config.yaml
n_head: 6
d_mlp: 2048
lr: 0.00377
beta1: 0.95
beta2: 0.95
warmup_steps: 41
Each number is 128 + 24 x the weight over its row's rms, rounded and kept within 0 to 255. Layers, rows and columns count from 0. Numbers have three digits each. The size before them is the row's rms in percent of the matrix's.

# gate: layer 8 MLP gate, 2048x768, rms 0.0864, rows 1252-1261, columns 672-767
# up: layer 8 MLP up, 2048x768, rms 0.0916, rows 1252-1260, columns 672-767
# down: layer 8 MLP down (transposed), 2048x768, rms 0.0899, rows 1252-1260, columns 672-767
gate1252 101:102134121106123112086102146152160082146114135148143083133120142145141143187131164099118154118104161104119116154126119119129097144104131133114145110083098109105137127102151129130177149169124148123128124085097138102114158142101093135153080078096075176109148111140153129099129193132073156135
up1252 097:135156107106097089167120144136135085150160150131119136138074153143106129142113136127115133130145110141137118133161137146165098142153074129109091142116091132139141141125081136121099085124111126124128151135132117132089143129099143144131117141107087147119128084138146135119091127107079131170
down1252 100:131084108124126122122111084134105140127167105112175121170149146154145097118135123089133105149165143147163123109100088138098129125161183145116161140126112146102141135142129136157110111125131119126106132101143145155121110190105148111138125139143177098157156111174127124143111149147092144102
gate1253 103:170135100104156163104083113088128109085128130132126066120130111132133119121151171152091170099141189109101107118163129145084123112154144099144099128117110155107139098183104169092116114154183128104093072106143136140104100126131112140133121141110111136141096133130131138143153114150118129113
up1253 102:127137133100139128144095138156149142080140128107145134151106141145162118169121110161137131118140145108130174147112103158137088118101097145134126130101146119169144121123129123093097122131087147167073128110118097163153135114144187126166122127166151137128168095144118160126147121111099161155
down1253 103:093120092128139142088141116130130143111117133128116171085110103063113125134123133142077124128125116146103149134075131137099106114144094118155109156111099117096121088126169143145120101088091110120108148127119139130120092157137119095094083103145109139128138140109148098114134135145089133108
gate1254 091:145161129097121134126116105115092117134088073127150155138138109149101159068113150089108132113113105069135102135131123094168140144118141102152120152151130150097159178100149147144098129136146111122160122124130121126156119130109113121135142122119170136083167140099114124128105134165086140137
up1254 096:145182145158107152094074141130104117078125178124121132151127158167123128137117094155125116168124142139149126106181127124120131127111095104154129123093153142112135116120095117050139143121138136158095171101108117164132122140120139083153175119145142149111116111120110147092136075162111088138
down1254 097:142129129090096075134152116109071145135120143147128154137137098175099118180090082158143151142111075113119154091095097117142149142166106145086133102142131108185153142090169151130133123097110166140096179114130090133108098091114145115128121076093122150082110164135130120107100098106108100142
gate1255 100:097144141135163104117117113124139134095139164138084146156143173139133167132117146089139094095159124126132167143160147132151114142074103176134094104132142103102123129127167143102129115134118146121141155124142096124138115144065145157133143127092149097124127152079116132139117109118154147100
up1255 098:114134144092153146098152110159115104114130132114102163141103076143128176150139101158183119166099167126136109102137153120091096114147141147115168126113126128173113111142169130092135182115138136116130122125116145139161137146193102122144144143087131099125099121106158143112125097121151135136
down1255 098:145129118121101138100132136147067124136126180117165124109102133092113115139083115141073145059125114156091126119146101135145094156169123146140144126148129123115108144098156122139159131158059106147143130147100135121098180120150152115127150106107151158069107131140153160109140138124074123118
gate1256 100:118144144166145127140148174141107115125126138133157161151167105144102141179121143114134112110148166135107157145140148128182117135115152156092111138132085141124110096141136120142100183109095108149140152096115143175147122120106093124114135158079170148149140116147102149133113122145112128115
up1256 098:146131085110128141129121103125141159123143131107118135124130112097102135123131124132131093109141110093116112166101103079136098115145133164112153124139176093154115145111101154122118090119139094156140093163154097084100122114124145125131080104143106062109181110127139092151132108062123113157
down1256 096:159170150115132129160119124158117138101129123095100159103126148116122102111125137143144159104148127116117160109084134125131100153154125096148116109124189151172078149153135120100158221149146159122129094104121120116128121128111159106121104162124157108148123118116142154151079144117145118089
gate1257 099:126137142166138120120134151127082133105121100116132149161132133105135098098102125127133091140155114118125155134136136109132143102113114115133104106089152129158143138145129133090126128177151136142159150095157087135114125110136146100132127112173106115112143135146134150099120142135137078091
up1257 098:115122192149153121115109113144146158109178127134164152119167125174094121117116129143156128158142123131104119117104138129120149137093128132108097120144125171104134084155114123120107139111149125142096123146165140134187118150120155124182117149147115120093125129143080160122102155112114099135
down1257 100:166169125120141108115147137136110087113170133118124119122097094089139116104132149121142164133110100099114112099072099109122142116076160133129133133132088155105087145132142126156127134124148128126094144146166073079135113150150137120113151149104153136128139127093157144104139175171082141128
gate1258 096:120101188120173143159133110135129092168134140131174131146158086083133117149098168132134127115091121127115160151124140102136187129157092124147157138147090140076147110107134113131184112120098112143128124115114094133115135120117178123132149082127088113085104146080172114190139147122139153149
up1258 095:144146168087109125102089158109136115093099112112123101199088137112105141120044142153140169131127118101136121069127148122126098146140122151134125129108090117108132164131148094146086143128140154113119194138133129143149115091082114127115137165155151134098162129165130139142151113149117131135
down1258 097:108137132137139115115101126107107086126108145156089141121130127154100113131153107107126138110133085123116170151141121132105155081094111101112128167166149140141165111116163169109116088123150111128145088164148144161135152110140123187112139148124117087164116173118100143145107132141142144109
gate1259 101:111136099127126134157122112131123133130123149163097120126107152161168174122129127142139111097138159160101138131130118136139139095118113109146108124146150125067124130168131166118133122124145147135189154115167093158126123073120143103114154097135081087153101103174168111143154126105103132161
up1259 101:143083128138137121128138121115144117125116122140111108091179125125133181164130136149146102128113118123125151183135165147150134140123118113149161163092131110133122084136132125136114136103158096138079106097090132149118123129141155137094172107105150127131140149148156172128116152166099109138
down1259 098:135124110185119152117130115091113113137131087071107099110108130109152136163114179126121089129069127119068169125118128128097147121109085115121108130090135077095146084127113117147088117084105111140153123203147115177139109130116165150110160101142105107146161133123136183139071111128157173120
gate1260 105:124126123127102082135134124098111118155141145169133141119109113150156109138142128101132148132117092131128129153116141136131119123142104122079131141113157122128113088114117133126165157119117128171135093114096107101114140108059196108130107085127192107137118155144148125134151133133112156081
up1260 116:100126137126126144170086151150133138069111102104139154099146090089133134146141111098125108147124130095097124151130091122154147171102177128162110075096104114125115148118137139155123118117114112095132169134190139104114145150161094150111127132151134115122130123148107103105116123125153131131
down1260 096:082127141139127117118087091157130141102124138122103111099138143121125139111133118092147159150109145131159121101153127111141137166124143114125150160110168143085120154086129126100147128144152138165125145095146138131069134135118137132160143135117135153123123180121130123137132150122159089096
gate1261 101:145078138115140095108107115132108106106082142155125092100163098118145127148164156108119100156160119120159185152147174135138159113087102152144150116124134144130099077111172090130099150071081081147123084103127165089121110102089135119114126041128139134125116127119156132108080103161112134130